config.yaml
n_layer: 13
d_model: 224
n_head: 7
n_kv_head: 7
head_dim: 64
d_mlp: 896
vocab_size: 512
activation: "gelu"
norm: "layernorm"
norm_place: "post"
norm_eps: 1e-06
positions: "learned"
qk_norm: false
attn_scale: 0.125
bias: "all"
tie_embeddings: false
parallel_block: false
init: "normal"
init_std_qkv: 0.0191
init_std_o: 0.00376
init_std_up: 0.0191
init_std_down: 0.00376
optimizer: "soap_variant"
lr: 0.00178
lr_mult_qkv: 0.7
beta1: 0.95
beta2: 0.98
lr_head: 0.00657
warmup_steps: 200
schedule: "cos"
final_lr_fraction: 0.03
batch_tokens: 65536
seq_len: 256
doc_mask: false
z_loss: 1e-05
train_tokens: 263700000
steps: 4024
dataset: "wikipedia_en"
Each number is 128 + 24 x the weight over its row's rms, rounded and kept within 0 to 255. Layers, rows and columns count from 0. Numbers have three digits each. The size before them is the row's rms in percent of the matrix's.

# layer 4 MLP up, 896x224, rms 0.0573, rows 722-835, columns 0-55
096:143182123138130142104145108144149137142087116111134129129143142135111103115152125128150213080166117117113124114185122138146130066159167142046126150155119106100099113138
101:064157139093131141121156119099180146157138113129180089091117135107105155111136149121143192146086148097132129097168126126132158091116117122110161139134103124119110111109
112:123116154110082133134109098161111143155133128114175125147102145118121108130110138123147123085117153136135147163169145118123106149113130108149139141141089152080139105157
108:145093140135145098128126112135156125151118166108172124132137108084142129129139172148093122139094136121105136119104145162140109134098146112110128127133102144110102126115
120:147094138092117168150135114123153106133104157132103106127139118135084130135147152098113150081114083147104144124121097167129101096097142140116118161188138109089165144163
096:092162140136138195114132124106137109122104142080120112125115125108143134136095092087132085148113116085116085137113146132177118135141095130154140092171120151101129126142
107:081143136129102148152141131114174130137126128131069122120127168147091116121131152147116123105111160122192126098122118135149094147139089121131147114125106147116134129146
102:120074166150098113144135146118127148110071132155118112160147141124137069094117116179094096138127120128130128104107107117176143135149200106118114143133113092110205123109
112:131148082119118123164100124104156106119130117114144139103110154114160151080103173112166139158112090165106120079148107165076152115105142101123114133141111130163121087133
082:075134147207144148103146126111145174129139152154161154114072117153102111116153201129138171135054071111107135103134141154124139131167163089119099115130149085132139131124
101:114105122135100150097148122121144112146152117105118166141133130089120118118119141143107156142134069135142078104134144131106125154134175145160110179134105126145072127110
095:115106109103138122124107138129113153119112107110114076098118155137135129146145091155106181120186144134129084161119157151173125131122144110115141138132124095136127138144
117:106131114109134103147126100167084120091131137139117097139118107133099151111123125145126115125105136129101104162119143169162146117195096126093123128136126106133117168136
105:155104087122104101136120109106105163101114100132148135121152100122133128139102187098142134085138102178136134106173084137146100122136120176110093156121147135093108116113
100:085135103181135143122124142092125101108121147143132120114101110138129137103143137132159133094104187153078137078121109138139149134120147118083146143090152109093130126148
096:110147087145149124139122091156131110130106152094124127155124126116141102105109164116154141113177120124131145100145121098161171126131123146112137145100158143117152098144
094:116113096146101100151119129108118184132134156130136145127141112124200152120144133105106121127074143142091124067138161127068142110111128167155142157144089121131137157169
107:128122136100124156101118120145135174135107151108113092116143090106135132125113163114134106086113119109149114132107096130143154111130144153107091152124141128111111153147
104:130129150108152131119143089140102083136108117137135117110136160108122145152151096117150170113154149084126111106164170167142157152171062158113112169126094147106112142086
097:107112137124135095158152159145149090151097165153111153132129132142086150141178095121116182115115115143139178170189129132106143124137176115122127096135093140156158151092
123:126113133120156126152119127163147106115105143138126100111108093141098091169165136109112108105119124123156155109125146117094133133148098147092136135107101146141096187145
098:146126131166113083123152154141134128123160152103141127143157132149143150098122169163071142136099135182140062112175160135120125060081107108124123147103102111112133141102
110:084109141125133178076109091151113133152172180130113102136128135142143131133102138125138182088157131152125120141162158129165152124107097114123135121097132148172116139099
102:132097084160139105142144119141162172150087152089109134115116095119108152148164112132159121095083135156113108126124159103140125139125124144134108129152076116152163121117
097:115122121115121105135108116141095107150120151060124102126106165149140155109099119132108135146152148120103124097135119139159150167133164106170112133118137155122131091119
073:131130167123149116102132161112111063124104089187140113151136152132127089101139113125150100123162080133144161198133186110134106084130163127136127147123090140139129129138
100:144152161110167129176098081158125111100134149095125142106119124163155122122175145141111062154128083109115156113101110122140103112168171114161070127173141140118120128132
100:140132114111136097101150122140132111097107128151139092121115121104142135149164110131146147161164107144144086152114131091142102164125164117137103125104173136108116177107
101:115163180130161103161112113109118093167108126124143124153105121086148095108156109069133157145124140147099158155154146147130133152116149109110120072129162144144125138120
096:100115140140122156066155111132149128100128130109072158149153114102156170082124102142111126130157162132122093115160164113141122176149141137156119108107096145132140132131
108:111109138124107166153058135151158128130141119132143103112149095160152135117110106133153092139144134146163161134195122143134141155092117128119139100075112174144126116125
096:140143164133122102167150132133153135139092155131114135115135127130106150176136132141151141114123120143100171180146120117171129141155149163109123110116162103128174163154
116:101144131111108153132144166102108096154119130156094114111189099136178150132127122096111125110103138104135111144147126145098120125146162103145088166108145126134118174064
120:145167141127103132110141106108128131102146135083137126160167131117158159145111099172147100082093160140165116157143121118114136081160137128081138194137122119131137116141
077:086117152125113099171142161162128126143126111116128139113145122128121118167136092093107175120085138074132119155137109151114119115158117108124119135145099100112155171122
081:141129158166132150118123103134098142179110160126072104102108148110139101167138152142177097116144135140127125106160083126110197106114097116136112116154120139097113117097
092:124133122177147153123104156153104143136076161150112123152124120110162128148152139122119121121137138101097112136141144099132122126164147117143134167103150120146150156120
111:124132134141090103093122101131142087123165171090109163127128147109170184156146100136115178075129121117135082116169136160133127132141131137126122151105116146088147141087
121:102118152098146149158151159150141099157117091166114113141154146159139082166147072097099105120114135123133122129137137142088123148140141138131155150188148158116072164148
106:120123110134061154169092133145073116150125170130149106134140078119096141118128113108077156141134113046128125120112087127103141138088151117114129100093146102102174135124
081:157150187116121154100101113084115081142140155138117132125135137117117143128160147133118137074159123127154120153128149135094156154116165100101114167135153138115150117133
098:096126138121120121113121130171152131135140134133095138142090124110125127103160125127139156122162164129172175141167123132127114100105106132142113094136130146146090134141
095:114091128136143115095146129134105140134082128099088121127151154185089132074114116155124148104103179151098116103134088144123154136135132181113125152097074148126157095114
106:156146138157153121152134137117111156131156160110084135137145166134133165107124148148112141142128122131107145135097132105148079149102135132089145137123139149121144090147
097:151131093092092104146169179087115136124092133158143094149104147145127131145155148148125094163120124109106090162110089122161134087137140135154087209116156168146140127138
107:124132139154078126117144118107077139136113101140103133152121146139109110088156126101146080164133094111100130141131118149155130134121169132093150136111160110143117140123
099:151152182166111148114103136152100117115118127104110102100107161100133131157167134105158130122151117071052100138148122141155127093100116130112124132075162143091123130124
111:103112091118118121113101109126132140141135187103129102120112145129071076094100120117156143163136097150157155126073148082146139123146116101108107098176115114156171142143
106:104118142128113154152166126114109070146111136165089144094147106086135152121106109153128144132097126089172125117097134114141150156145120158102141166166131164139140148128
104:157152150142107130124153108156108133076158121151146150156140141120124108136087140133178131163093112142147136141131129160150144121111119138110129091168109141128095152125
091:128148097163122169132134144122087182178135117113149122155077144144126136110128090135106119133127132136098138133150134131215145143130127111140103130093166093111140149141
114:120155132175157146165141106127141111120126128099124117112124153150108160136166135174125121108117157141154133130151066103130120114121130130167098169067099102128129165119
108:127131094147123139140067124135165096126121157112126136122123128120147187109140138105157131099111137137127145102113077172119113115123116104119137162109142127162155133121
088:110150102096135132107146122169142116161089184099123110120109132139116117094136164112152174148115152106122128145133150104152092157121144153135112154125115114127099152110
099:139123104153094166148115170100139144111115116096113145155099109116151152107107091117160096142134151159141159144134094126130148123084123123144099150109111117151148107101
096:133122073131118126105119142122098144107075130122120128141154115180076099089169121124115078092146152136142107122119156122088156126137157118124106146139122158151098116171
076:115081095134190141105113167133123155112102115130159127100151098130176124132144136134093112084136102137086126112138142111173174109137112125143066131111137092125154117174
082:106130152140117110095120136133113134100141123104186119102103175119143140126126126128109142133135134116135147127131128159157099193163116092120116118124087155074102143085
104:077107145147115136117148116127086156137126120098096119135156141184146116093122136165150152124146106141108115128122114091134103141116156189107106160103162109087139138130
105:094132128112127180133098131120149132098136139128111164117117080124099121133099162120161175117098096133128162141126120124116128126118145105165129121140126118144143137129
096:167099157160130094152146104115099169124119125124118126068105135174130124109117146082121151125119109120080131137102145130121129168136127083128109103124115122160145145140
093:106147162130080167144067118102137152122132087112149116186105107131101148117096125123156180129162092103136138127150125116138122120174115115105147126133133176095128137084
100:111135172133084135111142144119097165146125151076064097171140123146141147133082172134126095155145077155132088103092113158103126109092163129108137138118120130107134140111
099:110157161122132087139149163120091159165166144129112077123138139110126120121123152122110128118176113171079159107156148100121132128150114116116077160130088116170114123121
113:122139066164130102132098165116101121146108135133183162068073112130136113105116147180128137104137161103116133102130146091114113141146138111096107101148121078131138123108
101:126139163143088142160146126145146102167179090137114092148142161123139089142134087119161125156098105130107158132077114135123101138103097112128119151112090148152141142153
106:120165165131122118079151132107129171117134168131117097109148128125153081115122138151153112166091076145127090128106155113102132184145148131114131122134155095139109179160
098:116097112140112140108129134139186125159117118146129114118105103116163122127174098149086127099140137156107135124108145112151118128124140141156082150111135125127103138132
092:143146139116145139159148148179108114117106112114127119138107180115120140137107102129152118136128124124139127107113157183126072141157145160131131128104133134094104077128
091:120134177152116136134164117124091116149118106142098122100133152113111110080131140118110117139128136128125105122143102070138152139111157161111112108093108140067129175156
101:132105139116110117142124155105136140107150158112107107114104132079100125136124114091145135161083143120155075146140151124113129101131136139122136117085166120134106135086
116:125123119155119147144129090130139124076076130116180126165092148117092170111104139115136125125086089154153085114070093147151121116106084165126141136156118104074107121136
099:115138136153117098129148146123128112117131093117104124146129135165128136091126127176155130142092148140119114134160153114147087140112177133141150129063126158111092126102
099:125116117135121155164172087125098137133146095112130116197119096084137139088129147160114144170092127127145114160124102122167128149136112173121125119157128109137103131128
102:108147126118151118073158142126095117170124111146083138133136123114169129154135147110129113152173114138109078134139131130116154134104115149156150134170112124156123106160
113:121139113117123124149111077083118143086131090165109080145086156155151125098129087115155145150107144115144154089106096143115161101143129145113125141124137106121121133142
096:084114117138113129044129116122119108109155106105135096071152148105140124162103159117123131127114139109120104157162143104145098109143134156124117143135131135117130130138
087:110150121139130153129180189131145117158140143132092175106134133116148132146123135104103138112139132137104154104157133127094123111151127158102118196101147100101111111094
067:146138128146169163124131153109115164116145081111177112141145137132151121113140142105118178110109102147142147125178140171126108108052149085108112151139159117123165140115
094:135148143133141156119139162175162093103112112165138105142172101145125103114117121119157139132112124105131097130135085140105118157126126148132134138143120132113087130113
098:131104148148166153157109089113168143119143123159088187148115155101149087138111140158106119102141068122107088139106136126142144163144109117100085162163170170111143119165
117:101124109093107112148121128114138132151111133140125117097126129127101116116141105146165120101131095106126111163091159177115177130156105136147096128151125093146167130147
108:130178145135166117151134115099129165133155135111103116108140129149150180113115136175129102118093129140112144090140116100111087174158151165116157145148116100107124151120
105:145104141110115133058162140110149157158141095104120124124134124126135107018177114119139144146104103141134165166089159111150133102130150160098131126127103136143122149118
098:116139132106162163145138175137137136108086152095137079160120145120108129130158123145113135110153118119151069101107108117148082104106115095161153091133124122150139110120
098:160076103153126136111145127172108114113164114169136142091127116108130140122132129120167144129157162097138108127145127105113136129131124135070076116155079148112147115173
099:135122137143171122111136123095115096188138147156169115124154099110136172144153130128104111107134104150164148153140124083142124112059143129152132120160135106118135143135
107:123147088145152094129142110144130112104140139112107113101191155135193193142122103089158145113125161093115123149164156101114120107136156094127161084140109094152127099115
098:132131166085127178111144159147116118116128170109149108143122125103162093176146107124100152153103153129150114139143126175135150137131173133148121131111109133115134119101
101:133111161139091149178118137122096071153118132123123112100112173133096133130111112169101120160154087148055145152126138106161166093147166152079061098128104143150128125137
101:102119136127102096119118133140116105165134116182128128125124124077120134101118126109153094094113170103086120120131099152100130164121181135148126111137106128131117125115
103:125109155116115097131106094116121090130127179104135145137145136076143151088136138176138138114092112187145136107135160113145116145096142164108124120115117135165108118112
100:113160096163139162113094126114135152147109183136128119136130108112137112145101139116136133156121118103152105100187101109105111127134140169169149144155147106150151102125
085:112092142146096146113102134106148161081177167113082106118102130124119124090113119184149157140130125138075114144153107086126107142121143110138116164076151143063129135097
102:158086100144135081108115114074144146126141119133131141129122142116136104118125063173120128132116110159130150101120074155131153139124148145147125187112150140143136103121
122:121122117133095115113164134106120154161140125153128152136102154133130097137098154131176089087119140098172118117187130109141150125134104170135137128189132172102154165151
086:168124128153133129151100114128101097160151085125144124116119160114123139122142149113169153140131141124080141148113102115142114184085114140101133121072111162094137114115
086:132072183107130149138181111131108128127102111136064117107152089118131108118126127151102147154154139186144134122163108089145060154119151149133085130147141115118138120105
119:142092154112128097138129156151094085091085139126155140151129116157138125179085131121120106132091095147099084105107122099073077108149163145109146118135122139140130112137
108:087126140112151130098120141103138106145116124145137138105134133118115131103133090114142128158149144155137139132157108129124104102093132102145131157132131117133069142153
081:113162064113100126143103152187135109131141160141147118104108106136176135126128155129133142120086119111095142111166107130171116088119097146123121103120105134160108135170
105:104104131124143118099084100116123173098136098113155151130131117142103157108137143121147125110120144097095121078112149133138119148148172137158086148096111136150141149123
088:100153137110104137095145155115168137165124173089151111141136087131123120078107132109093124131117113074112154092142151183114154141118135066166123164105105112169117137156
110:159139121201153086166141146085123110127093136108158092137130140105126123120148148113124110132096092108120131099151127105147132163106148138115129124175111154111147164138
088:126117125090145102095109133125107157103151140140156108142142136095156140102085103122143115085108152133141108139104122105169125135094136089149163147166138186087108139113
106:114098137118113136144115164154131121074121132097116169142099082105107106112162145106120157093125149073116101129152083124126118169115112112130107165108111126129113114114
096:108141100144113156111121138114153108101150136137109103104155086137146127157130180161128140147179136122118084094129148099109173108117170138071051142135158123118079128146
105:124134151133088116139099132184093095136135152143117121134124142139102114095192150153146118115171121109119160130137126121155101164191132116129130113143110143094124130132
088:136126087110100146146119100134109116081147102070131126116089123153093091116143150140159111088137136070150157147164138134175132130158119126145107134096107157082133100124
083:166141129161183106137112146166097102113137126142144056181097109129143182105083106128110149130123169116113134147161147154134111104104112111132125120121104113104132098068
085:101164129154133091129139158117112105158167144126119107112064180095105147118129145156131159134068158136123148132117099111154103130121103116138134161130128122130106098107
108:114112108116122115107117132104056162150094079144128163201094162126139112136090085136137137117108165162170084134152103158136090156164136172148124166126128126113168133117
086:089135148137157138142096112108098088071155114142124126122118176084130141108119105083131101092185127154107126132162111155130171124156066125131115124115118137084116110148
103:121169140130108124120156105117129137127130134141131132110160093131168115093125085163156120163098162153108118151115143128161123147106143115128105146098116102119138121080